python train.py --n_head=2 --activation="tanh_gelu" --norm="layernorm" --parallel_block=true --init="trunc" --final_lr_fraction=0.0
Each number is 500 + 50 x the weight over the matrix's rms, rounded and kept within 0 to 999. Layers, rows and columns count from 0. Numbers have three digits each.

# down: layer 6 MLP down (transposed), 512x128, rms 0.214, rows 412-464, columns 0-127
# up: layer 6 MLP up, 512x128, rms 0.208, rows 413-464, columns 0-127
down412:474554455545539475600408429485458627533436439462519485562485511579461484445463488506456502605514480519443546510435584542378533420551553566544527533453425505501468455485608518492496552479490508492513489446464527494434410559495533548530495531489500594536515503490501559507492487542483459577611425561460405509469448553545527534527525528391463462453501474509461542463472360411525518548421
up413:467501563518474485426448513440444462565463547515437448518519511459473475632518511491386505535453512548431498481476458571417364564466448513468424449552531504470458508529443516506472572379464489593549478457466465514457459492535522522432591496581515517539445522518498467546468540449492514570627497607495552580531508487483557424533540525468530403575375592494530519534471449421545581575473
down413:580473498524543422459505488404474410509499471446433566511464497597496458558492489542503542499436488494519509642567535613608489497560452511439491411566521470564522591403488523532504443496474550526486533429451525502516501452626507432426399523515533534563491550544404424576501462501493474560560538424503509466449534490420512447487469427590470530516451536495406488493480487487458583654560
up414:566448542548556484430526583436509492527418515494513438473587476515536460535511464485556417496520504447565459380542455500559504470446493490468446562515381532474518508462498468531557563493491504573581572564534483455473556623444542514483585557416539472486382516508521561607404447452530558481575514478489459577537516546576442487527599509501444536532448492505517430527451507458523428479460
down414:469376478520594525492535544442520569514464443505407483530469523487428562625454553465507509428394472480627527452585513510602462471485521552641408579502484491401485450423528460522557563476489522520470572582537476470424451527432466569576559442532428521539519450499487493548452459403530495492524515361465542422462443517602424473482510515498548534414475475493519469514503530578501539533444
up415:435565518482489523552471535438514478580411462502539391523548488496491571444445616470452536562557414528428559515437575482480481532495521446573501500532514473514424529456454485520518500511519433520471567500553486529474526480421445485492470465545446578499441588488475458459495526523417436530494467482543464534529546476480409579480548427545428573489539482497546531492452472423502458522452
down415:509475615567445425471513521544553548516497582552436495480540570508457496432486508552484453466513470549480410425517528519575481465564431537576549583444493525498447446481524503467488506456504514516499477436496543529567522510506468536430455456450434493540427539402467542492634465469479423421516537489518493508451509501462519495494603386511462542509480540534437442549445479478469467547479
up416:447512426515557493512467552510575530469522509457517453481490493407460564465530533526453505608411432447538544523430530549437523527549468460509427533569490477526564460432481488562509463439527430567428552545409421485458414554474492500447510559512557547459509530448536441462448507559403488472446500506517522438454489421556556495542405412478511478438486542456556576496413527508434473554498
down416:458510476559496582582565418405581516521574511416437525450500561449567417509471541482455481460440476592535513563524520498532546526541485477558347487525532493426526540490529454599567528452523506613473537495424449449452467560540546537440519580406460517506497525369465453452467378513490535621371533546472490423535555470429578507479449413411510503456451494521439441444467437448511452512450
up417:592523496458502530532498517558516497561553512541472502516524533524555443478497473533427458458515456514549458448498540488473451460535536482456436460484510579547505540491409542446499521511468466429453482459552520428438528503499538475434495509556508407496509537608421479506488449507456486490610520487473498512511494550540483595469602526491510479504490530456470436484536491428479492564442
down417:493480508486444524467481502517538468484569461524488485441431524482513541551480537557464556522540513504438412496542513456476463526474497444546567476554562478585475575472503517483500519434535597533539551453502494576571468481517520522482558588482535409481527484500481473503443542456475511496491536537525510412521527624487487498499579578387424529472479543442468446529517511518489484521563
up418:505460507502462459543487500581564453537539460527451445491491468389469487523559461488481409534522546586505533531442626529527533509454534491447437442580495534494468514464578515489454580513552517573440412561567522437496510480562556539568529553489485497410505511472540538462463475466605484550491587596494532549503439501454462443405403486500533527417522544515532419527462588545443468496525
down418:481475539425515394478495542504468543484516551472513419480436598464470504475531416476432511531609600610453546509549593523567542518483594478394451424486445514505477590517485493424453518494448567518441506466499525567491513424457502476508554461508430554554554527432475412425395442564572442524510563551469529530398538444491520523534562363457420434545461472442554586458544533499409404403543
up419:469517459504404561457591495475604586526457431478541471584450509461440487501517509458536434534494549433540461404508529433501513489463576572588670379467576570490525530499564529584546514532525527475450563416495515509452434468489516523486476376574545471404514509496524549491540450469517556428603479477614485460480410521416476495515491559499529459516551458450487486513536523529503466499482
down419:456569533543520502496504530529580457549488493523487473568505460451400470507491468479403575515500561431536467493458498531470446504589425503519481540535490517416522567485472440496541408448517469519528624544493569568436504462568629526440473445533500546447538515432446461525451460507541547429480595462563446540619514571473450508492470490444503531515542451636504447473556531409486459556498
up420:533472507435532538463454498463391479497517522437472479530578487540412438433519481495429550466528436522528517547479456485533532490473509524496426497435531482550417541502476434468490490546516414567417515513474522512483522561388520531471509573453416453450530495455561409487489470589540534541453650451455586474436519528502516493538562448552564491540559440515539544535541533480440448562419
down420:515361438388528441432451493382545488518471472458438638529470535523441445510536578460474563495451573528545458480544416545478501394539523494482491523389470433393535483577470531457525513585541525542489434505404489575523517417517488471449514494526506489478483434456596462487493408507491504522466544586512588522544575532476549528499543470572441423467492499500610486506462412534539509504462
up421:473552455530546420533528457526512577499413518536479517528525437482490499463562426459580546473481573492497574482534465540469503535523563451395484449560543449547506442411535499469537410493539526481538517368439559476429435544470532483491537478457474436516393512479536523519530566420470485489503555581481434448399529456585487440466505472484571523500473581487571489501523448470424460465527
down421:505538517516509485439542520518470545542492531384542528421570545421487471504562502465645432484474438575466516430593550467490434433465513580525555540549510519459566449483518477535445580487428425518515472475407519505481460485537582524437446402493542438510529520424419547497502621512538541469555528521497478521461461466504590539594451505485487389551452536473471457565534347448613528495567
up422:482479433431411504539553524450475483581533466488510539397476638470540467449508474506535508589461560512503410507481468517526478472488434519486586481584408500428481538472574555531474550554454467575419569492500469457564526521485509532503564512566482615467435497492552471396479511526504542461485513519592563552559485501517505454496510538511482472506526501468494508558526579389473470494530
down422:516529493531506457514502625426555490434558470542573495463473389501452422477512480464581462510486575522496379478411526484505525588495479430492509488467474464384446513476455631495548534488403584522537485475437492453440478547465461444519528500506465422510442522467493435535502596541485495383486491531502530454521432400534550577539577504520500520445501482415473465515463563500553458618654
up423:480505528489470506552452476498476537555443475527443562508438415429498499458467422474502426483500511421567539434531463421465560537450455569527484576537489584555545508516590572413518467496530337502508487554518483599570551565537529425566504441564528494501621460577515535631470626477486471433470549552555554575465399526523428505422454552510542433369455512408426437533503498527496577532433
down423:503465463493458518412548575611558381520506519570647461538526470516593561587575467468503549466523446399476493487515537422522498464380550501573511490493517442497437529556446525498582414475463526552477485509431511511495516528477531520477481545543475529452600507492501498524430477486513503497465452659497499595455467431440597544497471387509487461501598517444606499402446466622535467434517
up424:463497446493525431493552449509485516479509498544535486498523549507509466463477503429471496539560506441432429436561460448525559569501553599570488465578414413434560474596587469447339521473465569508514477608393457462469520463399508482590515467517500487558557422483517467465427437605487532429510421558467485456479507529566474534550475459460480550576426522466580464473589455447488591468577
down424:549470503613518525537612441477477464523499445521405537467482635521500574513507441444508514573612482413529473533578445486534527483573488492495488493445408449546601520415498392468426485460465495459451556529453493547533449432552520499452503476443521446578510433496371428576502529563468448438511539483569490496505481506558487486524513480548442481491374472476553525465557545547521568455569
up425:408462479554517517578484499464564529484475603497504483416530559481431577564581493454539515573527501533486565638559514476555452553550430510488534487523468524493495493479505502506458526507539483495528492569485510474460524522491569467529485474488468495529475419493595532455536503465489424487519387558570583504412436519507469551500514412562604491451522525498509423486414517545468485481506
down425:554566485521536556465469536611410572580497578506461581545461453464471446598462465523545399488567487476473536499500510555539458444484488499493500506451575564607496566472424419468533513526545516495505488533539497475419382472399481504447487483464412420500483456523443507564514519439484603388531445472464485408603479599470457486384500569495493440503552468520521524536497489550473589545545
up426:484444613475538590507365447508414461537480486550501400576509517463522541460481440483548446528496481551540559445446561506555453535514540546511416507502511477561504529551530490497444585514519557425467517559477484529421544503503505469469514548500537564419382561534496540504465520547544467526516478538486470627495470473524545479497561540410454527426495564382489505514499536472517578474524
down426:488479461474402550495542443442480437465589474488470409501466452578543493471458519557502473521484458523428532548513453529550414442516430491494567530564499475512440495513503525441528453611479534489493465558535555486475487509549546538553512515434562441507581536477436499541454502458458528339452638464601466484466451461438496542466517497476569491481466515377437617552551508498488504521474
up427:525525597499448420460433461557574509431453503520553481552589597521569482502538520519539501502504563425450525486564418528571445445547538544569423429520500428478501512450530517600394441437483458520483472458535329564483439567546491539486542523544469452504535482424541565486512544494486542457528491474457364400496451517499404516442538463567514449433564440417519485514457519489527497524526
down427:532509449542517556569476522407472556552475450541434490516459423465426458532470447462472415536454416477591521455526496491532525590430424535422532525486509523521494462568509535546532549611528567496514459517482612479570507478467546518554468502476518485493522556489520543612569463529613456528453469480509543525511557483497530508573390484404556511582450496473499568438549471465412449497500
up428:497543491423487550509543552409519419481428486589497504534547438476478547421569577486449524486470594514569431596485412539466498482529485572554515573525503509502503507485458541457445492437361456351440519474464555562537531461560540618584570432438470476420430523501529437492550551494472586461552459433467581376542495482477491438565569532480583538370570462455556511456417505502517581483453
down428:526506566533469531419455516516404442681533528413463540584490507547484564569493444527491518379515582463512422487572544411451501525453439422547500571504538502514486393467627417522532511450514507477545522461387546460442458450589487551520507561492515564539543425529512597479517495552594595432413537527546534449439485507512417541566524408548558484543477567485582494551463446541503501539477
up429:511542516473461539552471442500461498436474721428500518474525470473508448424520531484463513646486512471445450485512512492594478557571518543497522610491523466504518529482369516507586450521488592453501598514503565550591408521555457554477487535540538427472530504559489466474559510479427504538534547538530410547485455448471502494462485564557505459520530530436507576535469500480486473534495
down429:462478495498532434459528498525541516542507379509481521527494520537480577591533525467518485377498523560569536540524530443428504478447457512529465423576515532505487509489636507538579530487514437566542414542470463397459568485487501443525511446539462603506454469456513532529483410513616529492508445482444599395588578545522422575539557484546569533482432532434465456537496468551476528458535
up430:577560513513546530579433490570505582548537491500480552517525472413535468562510480486539528400475533504517493512590509457487523412472462521419448496501524549544481542516535537538600487508568512602496384509552454590506481455630444449496485605439445493444533513471466540505446485563511417474561537413465566612524458517557496546491560601598574499586526549551555469427498432508479449504506
down430:450456482481444504478592463444539485407454516466493506491553481577506520552518493507400508535493483516525500505474509554486465530522501446589484510440513441434553463493453523466421474469496577463519524498403543477540530503485637563416537562551602514572518503433526478482633464401462531514488515548563378454499454523491529433491512441452506461469476516511417568532472562506490539533534
up431:477470502431500569544465549529476469571452531537529406447545503461536470521464474474535534569474579453404508536498471515449484464472541540500505441512493543561455611490441545479434441548503455486519472505581437405556562486571572488500404451463581517500473493513477408504508455511549547478545566663491486494512522512491427373511412600549527469437523506528552501586498521496459453512481
down431:512408485557407358451566495440512471463532485486504418505513529543512485520535529495513506472524445501435531492504511555466599427393529479537445485526600528501553450551510561482475495479512488476455536551446423514486513521540568503456521489555439493475586498455447526536456415590541565603425568499511534497564536469591546574597556399435526502574531493497532570499445534509486516602587
up432:479497539445488591495473556510466588541634513497660537544523485470448587503503375487454444440492522489486552526595517501474509556513512569565485471442512562439530468498398556434541504474520489488453585417453494507490459489494500418554502434462473548408429617484420589482492427487546480561561497474583514502493496407366476597593488544486540446454500635533528548486485526461550488432512
down432:518508549429381565442539509447497539511612530507628493476436420393571445524527425511504484471472569539441557486499477468531534513506462503534610482508538518346408501468456519511528502572532463445456557410426518536571472467404581463582530463501530521409532481420391529464463534537577424512616565508466475523538522451371578480546475502498476511460507643541480491482582583430509414454575
up433:505505499411514472461458515457549529509497541453546505523462556494563501468555525371522509517539475484534387583522619461466482503411470570463567470469575561485482511491485413416490525463502464497457530522466467509641543513513562570421485502470376509485505505534460575521581503551477501491427590450451514541566550516378487479418470511491462473510403508463516574547531568433577500415435
down433:477491550585500502552502556532446482502423543520468433461557611415462499475502478479510524447512518551525425516519502618525513417436505535521503630492505521503382559575440500470423497589489453429562575378411536522543427513490453532540516537555536460469461467487490517494570519440507537540479362529521484565526495475507428501530431498518518453539574476528490426556500478456503527468465
up434:517464434423399472494411514485576514551529452525499532510509535523547512527586475477444541605500493497466526497598549564545563572475511465502454473517501491502479512425492488469483468558476508530502500589392364550430490442485440514661423489556367412479499507498474530387526409532547476515425464443533543519551528432485513544471580492478572534520584472471467469493456428523432486464448
down434:455543576595532518502512432491488518510483513490468549460506470504515453511499456537489538521511415410522509501504511517459577486405578460593506488390486476478371504484510475538459488499560459541477411374512454435518500542469481540458523468513522484509557470413584441570489635449466571452516449433522434554521600519604494400491514440455578553561546591516568527455449589500543499490551
up435:547556494493529469490464400542551457471464540453591502466547454481513529466528452555566578513431515596503535460571400483534388441488480523518421571539554539563488493481452466510529544433508472507601472546545516423583427482514418518497575435504539477473454566530487452510451527465497540481430484410465531460531466449569560458571477465434494417460487497572462470420551501461478493481591
down435:458418437500483537559471576501400518556510455468405481472470514440487526525490505445399413521551500487434473540504535523489571533492460481560495437429510420494477512457516486474434550486538499466407621445489491532374587515511575495452416587456496578527561393479526497443539510509441409503530496525561460484557501546455448490408480487551455468447475539500522530602406454610473487476471
up436:351438452445479416461603564606489552544504522479470538497492488474536553383501460538406414600518593485431559538611441522450498463545503548466487510535632478498526485445592562516464553591511528453459455533481507497495466514536557467540537458508533531518525446508531546506416523582461410507484497513524509436448498445424465528482387527503482533540558405499468465533554455494518514509455
down436:580456531469552531481410478447421477540505378486464494445522498528526477583487485498524472398436461551597517520423494528431443479549480522491428502494413488523506567513416456527523489508462523527468480480521534568503517426539489531430486572494435458511442477523442451478501493447447568478456501537500502552490455496590451408563546388539457475429407586518452508509522506476453492543555
up437:431497550505612445493585535453431422483437355493463553665545529480534477482505402447596498472496596535479493473525472436471465495438519536452536407543488465459438484517486522579601548503445470548542462459458443559517462529551480649551571422483546589548543505565447520481538455465431464511492422551527600475497405563513531530496531511418492564458540404486534539512485463498441560461463
down437:542552524524456459582439534473499429487533514475532562523458441476479490495516527466461588551467534380583461576414530544416507413475617537431440497515439537564497410554558501493442519492425531504439508547516568632562450451479477458512384637481478517418595588537446546492550430550529531471503406487528531613579587573511514460592511451441506586492506409490459540521442440463506522442489
up438:522584499505520492533453464536425459415513523464506484459386422542448395517546477524489484474495509558488570518547530506425525547467465512551440485574440537573488509541480587486467489446521395449543460533530517403484519493442459451535504548488542562499592582557494509412470451481484539396530569500505499474505552522489532515554500468512514528503473363451437480461530509513529405462418
down438:509554461452482504541602533455497610470505494461513556482583531460575501544518524500479425495475459505524530460513468445530449521468493424455529514453479497420486531561628394503528546562620489463563511557488455510641462493455592502416515519462485544491448487497445592429515557575473514538490410463460517475501507566493449521483496491517530549465447576508497522514467446518462505553480
up439:474430559452485472521418543534427461537530474472584414466481511454579566553444524434442436489470478548469535545524420454451490586473574550509541485504438541512474544457513514483597531494462557553523468527498428536413355486523492424531484568567568457541562502463517493408503563530579537487479460404447539477453528502549478470539576516433456466508613481438463525554516570544516580466476
down439:577432516564450494484580418492582528469514434447462546492469439551496484427421522547485463520508566489551534545438498429435562462513426604520509503461472529536495604433476491501504475440499527472498523446569429443569527514473492460535465566465534409464497538458434395529519554488514526505397486507391501468492453457527439512506459494474487453512538496454473568507562499538499552480568
up440:559454493440567497440529432562399513472513407453553611516494591417480499501482522477532486539464408522542426479424511459519547544484554496520552528478558552475460536512472580453450520489524525538508443512490484540564533495503460536539438479568454457563436518503598483416562502521581531434532528531501595435505506555418497465531421623407488438492471551468564486559494428475586452491470
down440:506503524552527472513461546410536468468563547491486510582510486437475538553453509475507467522468464404470455497442535496578413393440584481523504572480527443603540528537465472481464568573507584471538464505475550518435568525474518523505470431502424554507537432463509504485494466472463532432516520478427456500406598531518561513482474463474397495500504457447427489463542492492549509486468
up441:512465549565519523472465516493544544473485579449427425484521437451513502451543587532592469518440486524431550474501464498415503506569444445506542422491511561515593431576514568501438532495470461467459512616437536462418558479435551493487453527482633559650499443542435524438517472584523430432511491536504560504416569420569530593490542463522509506515508519465505509574512440535544507459524
down441:516427485576470429504458602415544476410439454522543488452497561501431562519480532553556427483448441565465584464557402487552622573533434461406450503508484369416432487581531513536529588490502538484449531552539539589500501540536559516499486477481484457495507478499436436562575515542510498541442519512457504527509458540437510544433476455506451471578520460497522515600475414542603532478579
up442:554501547513508572465520512476477608515440532494543472483560549453580477525401506434454472487502457490493527490524462419478526526474461496569531629504496532521410440456505434490427451535462510573532517460529549464515585503437575545566429544569470506463516518520470569518531500447498518454442592426540472509476555536484411557483469495490541428513501550545519410575470499504479502506485
down442:434466404439480504556559529511507450503504525444525512496489527412492461408627543484526447523424457479588536532454446579579495471464590474466513575527523443584516503593451544543476621466439571556502418502563472426462445475424443501435565554506432501487530462552461487460550536435418488494502459522570464519546471397498537661531457477493488497490450595551558505513532522521448516448512
up443:445478502570585495461538502542465529496479527484505532553441410506629519558496493532494542486465492497469570451451616504547492525493510412553527490499497502437507492496493552554441481511494495538455572539417501524519476499532458554499542429508563560515528474528540524591539548515492508484477476532518523544551544544585480518599442519524440456507524439543644494482645523577485431392536
down443:515423496554610501451476422447523433492602468460467575546412509516568567592460565489505568525504566489544484492453587573504534579554437475532536537464494430481440500531434509463490446427559509513442538472442598582524496500543490473426523555456438476522608511434565446522537613467455520506470538422531487479483559525519477435438499572484545637505515477513475440489506459520497487485523
up444:488479526571500548531422416531523580484486552522431525462555472474483532523444478519592611464478494471451455491438498532466490491518541502459436458512486434436465461446549476443504517470583530546454481551472501511533537525555481578437586519467597515508539473520506537389528516453560516471518422394426511517538504490585494413507452501557453529514557504386541456425602491481483469485513
down444:513442466448450445483551530475492497537519447503490470501522522563465535550521496494458459467541470481472452544538469422584508516515533516540472489498537590504491491522477562541520452466480470434558473450460479503532431452469534491502461549472458446443490487470489468457473448469440456478444535594556450547500478466507511539509529420520532523395482546569360598557461544527566513579447
up445:419512597391441486526513565526464579498459497379562569477559537540580527479502469603478507447568529507432620528489522469504562499484508494538495405528518457558449491548540527394533590552505471462476544589476492536524415468486419538485499551517492603449449530596555416453519439499473451425490489615424513446449576522511482510606457499481518464498585484579536561491522501531547530499455
down445:502466443613450416510481558549523428435488590518430485550527521445495526534439549407570542483553572539534445406545490469472518539554588479500448540475393527419488571474530503457439484390499513473469426484509512444623431539555493582492590515503376413602544519525469469604547530583464467509506475387437508490489447540458498540479553506574497470537454564529465462484447498493478549450436
up446:599577485581564437464575518485417585497443463569512502537508537500542440473468550437495530591527483542459479537509520421514426504557584493418533444425558532422422408449462491500510522478480535524554493552565481491459468429476531484596516488499396484490575531534477538522487490545528450502409532511564500560520498535524553558390500490552541526523529596499469494517534518515574562544426
down446:519485499530493467531493465526499494554497567477478594508498439512441513537571508548514494493469550525537426477503433547442468508506578494467496517492481489500449413552497512515605525606488560570491567512521512612546387486524436518394561511482517427533493535423583579500483492512417486539439374537604440601473525448512484610399521539433484539449423518509470539547553564547552536498567
up447:547452504526657451541479426520451506649483413435463583545500497430492540480534522560494473448498408500489518440557466571466472552471500572472411530476449559415450580459577494546559446584528458485474542527449509556600417548523472525580575539530480466556409575523621517487502458458412495525437549559523571458477440460466452503515543557443477495425539492489575482495530540486490459543511
down447:451527446499414557553528504503451439503535561460449520569509448458624516540529442416510512454454414535545415549481572469529542504501467520497570535490478521563606429587411458605438517462476573540468490551549578401591545490466529526513497535514479533412525508534469452528415529538537573528514527539433530514555553497544551533549511475548452451562486543492452412433561469425471440497467
up448:559466515551495529494518463507384586465485530432461519486578518364559445499491486570502491505534489547441454479429606544504493447486420501492425489511392534493476583632503545385408556569454403492484530471463385459462557469604472539450557469586580596519503466568506505586454446492465471474507523507516558478472450539466516516464380549480564430566565566469493483483401498379587615467496
down448:454444521612508468512473444485554569590517546441530484421538516396509518460530492591582496556510529552470489401478603504504566485583563541548508478521553557506447526524552503596520534355443502515421447481435503540478561454492515551503483391468568497506414515472598458612538578382566375441515493520448599485518552505506525464385464464501439567542461632406657484487429500550574581542536
up449:474541557504454439434497499431479482476475516534536429446522448501539500460478460526627528482554571474563473574560507476507586461585511461472538493564526465556467522398450474472526557526430518504507400484462591545413379558528506582529489473495470544483516446481480493457482508487505579535478571487501581580456486515371515452415534524521496501447526443512421459480608554523510421576468
down449:527540540435476455473517528467484465543445494567545564458465531511471535473562499503584550576633465497594437417513439494437471486431478541485528485575457452497466613540528408536572504508562444512525395470510531436469471535551489513545477469480482511427482542447462456442471416528573519572440599449505444545493479562528564593477458445411473449562527501487604435552510396525480422511532
up450:556530488499545512466412488519457440539519509553499522484468507503527419384464540474521415429569536508548517481451485388509519472530417517525445416450576531422486531565525545544560474438469535545503529498438457523479551535398497648528501581538420500467500523571488469471434569536493490450497549550450497557493439533531475440468558527500474379566498478520474441458540502567494483542562
down450:451503532428524600485493511450477455504509462467560459465452543450465541582427461498518595420468500495514514465502452497501557557457450582576548494412473441433470553482513492593416504497396533573450444490417455596579556483477571526508520496422503449581481512524574593456489472517465491469515461459538493482444536455567492572500508468440468447544441545489492514523529565495410488545534
up451:490511537450439464569522579369507548508508532468488464457451439521509481408585475518476504541520419523424543571493538492543435546450566485539527586545481522597498613444540507436421562511459461477473457464418379382414505453476539574569522556511525597432538443515459555552548481531536398485499539499470564502479521544470488461482527431581484541452569505433501464473515395442439554506507
down451:397407528405481558431522451414554539450473524451442534589463552576498483443472489537452568491573514480537417391449555549471467592506528524576417523435500442479619523568485441597395535470486421592544404375525462466418492504524525497568457461490517533593494564455520476586517489565469555493474559522593480504464575479530471422517360358517438607461578541441524510531426522529508461556517
up452:423558502533512512505510494420571550444500541527415543514592529561493456567601483476397493430549521579471503542516496570422548464442558493488521555539555453465569532432502498516459528494516569528589504491481493522378530435484517529605509642429586503477376505546479528478379462454471500494477523477490572516446504487503565416507479483467487503488490568462509435474550511459458589526495
down452:540507540513510529411485480473489490563502458524505527483399537452449476470425481463509592509517539390543574448408545454518481489590485566478539511502452573592524491474476458510461416538501543516410461449488524487626544457516472505489486445519455484501620467459517479507537510442512540504598531531492498492470556509530528607541534459445498549490480531535581533507494499517544440391482
up453:506444444453538557588585518498468469444510577558465483455569516554463513498512555539504478450423521498402600472565473459528500565459487543463476456488501461584430489470456515627468424509476525569563543558475443627534455468541520473535516467479530574514493453546453550428425524561454486405529520460432476500544542387520454368445344341590512499547481459474585457460557546457497401482407
down453:517510485555565521512460468533461403558553557533492577500500521495478398550528484572618644416543546406451456567426516537524378516472541515560485446585557471548457433585480411549518514520533525512547454543409575524537477440517429454518524490524582467494509482560538445401436499549474492481491511390537457534420461411487476390454431562629597489476549586532472353505540478431553485468573
up454:412563552513525546506412492445472465440463566509488498525587408574481454495478497382537543487538553475514493479592500495435496505517469568516502511530389480518416470522526526572529557530441494528613401510505452566496529458468524484480617583613483535537472505535505507510531478531502526415515557483432573512528516485504532552445555402471471480496538460551494477596508461501532468588369
down454:531572574641471475486477557364514450464440534583406581558515438502602492478598438417528528444521377481505491509528573584523524446530463482482499594547536540496445519451490481476537403477542452551495390388540407609593481556483466464497589412476473503421464482454554509501529549482538508451628447521470443507491418591424509571472560437547509460560522486586569494493525519540500452502455
up455:526398525429562562568507538467450489454520546497410489531513479496483424512478479450454547475565447518501543408483423456534509463520544511521465477470541518507553503432529558534573475523404443482521484420500359532542432585570576537564480532445488455679599560543554537441374519539475479545538551373488518476537625529428507450572565550577512588480438430478499503504564445528495451495485
down455:546491434473461496434552566532543555544489472474487494499601521464546498551481451462505470529549540489434596419384466408431509630477575410466386509526540495508513530469485543388461511533537580476453465510523390575469604505453406490564563505517625556462443414582475549481505565510537493544502503571491491443461425516508511564479486398475537548475546519539595469465596539575487571465524
up456:475522457475544527470510500507496443497600452486529414572552401475528537449462445519556462522521543506497547449532636437520501565399475502497521594561416507519560494477585561552554442548514413444555522501581515521453397495562570512522495520430558439517585523559516486508482491451460492413411538485456565415462487434512527472518556430526506592556540472521496519455526553389516474497436
down456:489393519485501603438503513437366492472480470590511562445436599541481478582546484577518569511513436615535474471486516454484442468497557483489461510545456477495524396582485460585416434510511421427581455474498500520438569513526474492452509528510541368402521576429462508553520485424566525520463507503571494483497587472473542504395477535540377505490475486373489497427564525430482550487574
up457:505537526467517585526506404532531586552514475464494417465517494503464506574528572518498486498571504540405582554463401464368438490497488535371559484538571488447545619464531481438491577495484508500513581501516522461410422590564534609498587556464582531491523509512501480475483513402476541494562491520515516499453389514505562509479525413494554497511558402547483525486564526487446461463483
down457:488424512537474511551455480619546599557508410525517529425390574517546456418525515527581463484461471543452482469560515565537538541479527492477503525548570589558565429413521483453497551433476378481421519468473469557554475467508497460561518465559572494474570472518486584486492370467456523494472521455410465494512581515498490557506476507506492517505518471469503515477465541465498557502500
up458:531446655581531473564598443512476501529520537436520452524566589493515484449505444484554453487508487510531551477461556525487490321446477548461484514500462509489570480480536537638594473356491490462541557490495515486527413546608531460523556507528516504462445469538439443429503556445478580520536549533540359463544520528454525560534539520493477505530555583458478569509465505426528461535455
down458:431572523558511517450525463537516506525599449595454534534444458478494444598507583517538481466417628461368533544417464484531480496662433463551421537383557505554481412512511496470447479568495479524481504481428518537500601537442448466481502487448477493526463508433490420577482494514542480457531476473518564578500531482494537515432474467537482454544471413461490451468477468525531501495490
up459:532469478465529533499464466472485505507524530509506522448513505456526472569475401540525428564472503594482473442497590531517546553530523523535547506527491529513504478473489407459541522433524504528455470517561536589499447498518548428436426513551436487431508581516594446451517508548575613495561534522457473493483505526490386532472556551509476426476429531580552506493527428487508474483526
down459:518496507517511539598480580555562544545524563481451468509498530590494495434520573437495413495474537357549480569516495507481550489503520493430473558444537491437515500512518604445509466533542495548574557533584574484545457506569434548492528497479611484539512501536558486506484435533460395415469421529486458526497477516504565493535502504536485444469464482506504511488480459459480508411540
up460:426513457498543463546522419622494581449531413461449499445467462414515539532600527445473458538505492537511409496518403536491436520437524487511552466542488484531548485565434485444515575435573430534452480554500470491472556373524471509503535528577538543472454516490618525530543507609537465553615517567544534573450512492491509486457479458425491543467436486422539500531480455490444503533533
down460:531433564595515498510513476514504470490557407391501609413474533413537549536507492468562501503496531570523485496516429433554364476518505494516420476468510503534479533516444580505486483384574494394558611433464486521486528547466526541457496445615497490513489556479533501434504530558533440586542488540492459486535480516530591527560420490542479491505515463451547388459394466428464562440515
up461:564602434467464439541456513513461530546583580456518450559620553465428560458559404471497468453588540525520507596495505483480503480505487504559523518458526455584489580482497498469490502547511557578571482494500446461566573476502509540496547531474494557413473487565484530481454557533485562526525544559482494433404514490546567458494546536488564514487525568456399478501573535569513467585550
down461:468441533539518531461543494525582495499455456525436544518427556533527489589386516534554475533485465473445507478552475496503480623500490453489518531506486493462454509493499556544474456537404530471400427530447514545430457510505402474534480494440553471535513512421508523599513495452490507488460441479491523481536539548472469472453467541483464492483476450634524459466493457449476518471569
up462:401507528466472553518452543503528415464514517500476440510493441503587538475413514441597530536533579532475422397527508469433442529533514547544464515522536569547468510437450567476453476464463457547480465505569475486517507578570487415480520578560513549598447488540573499484486469528497448538465516529511468548501449467493518523465429442545560494469543519436543511431542446463524508457519
down462:565513573521544471489505395538415477492483511471499497480544522531544460478565528542463539509553476491544440432485544515551476435497509526486363481497481463481466511551540439620574483568510516434622482518508511414452447518470443542592502474474493536425482528430539402571524470459514574588545490479479449531478516542500420453421443495465519556495460583483594444498555483440550530469570
up463:570548503564426584536445524444436609451522511488470487588517425406519529437490508547445479542485566493521475522510561468553527488526489512501508539502578486533541421540500488527410470514529379506509381516505563542501499496555423501463552425457506354521437429461467465421457489543527479409575529543513480545403578590483490519463472531550507549485546449456540493469381422438509488448579
down463:492469503471508380501517502528495362532532501504459522457471540537599465561526469417447546522514540543447504519419511521489544500456505511537532517444437481521507459477452531485556527507459560519533601533574457477529529555514543509460409539525525529539526528495593500568488542437541551606510512522551526544522463519544449503552475511459474460427490592585402521496518520578512513534461
up464:485498564452591472584533512555477483559463528548493389567629493567461491570652504497498520476595536562446536559455490554469471456435404526528476449582581585504642469458444410512540582447509502484521574504478456551498559459497566555563533487579388508512485569511484515429529467539510513444459425569577458554507577537476509455509453476461479519517600513535572591498473531520483565474516
down464:529442573500511541580533501561389656413477504506512498552453532545460510447409542511414510468615558424469564469486497515487513466530496569573420518532413583477536538535417506503378478476498573467494482490484562491453445523469550589501552495422439528387461578405477533577608638486481515590531525552394361551431421435461535528601538542544464572438495458470477470493557468480426500429400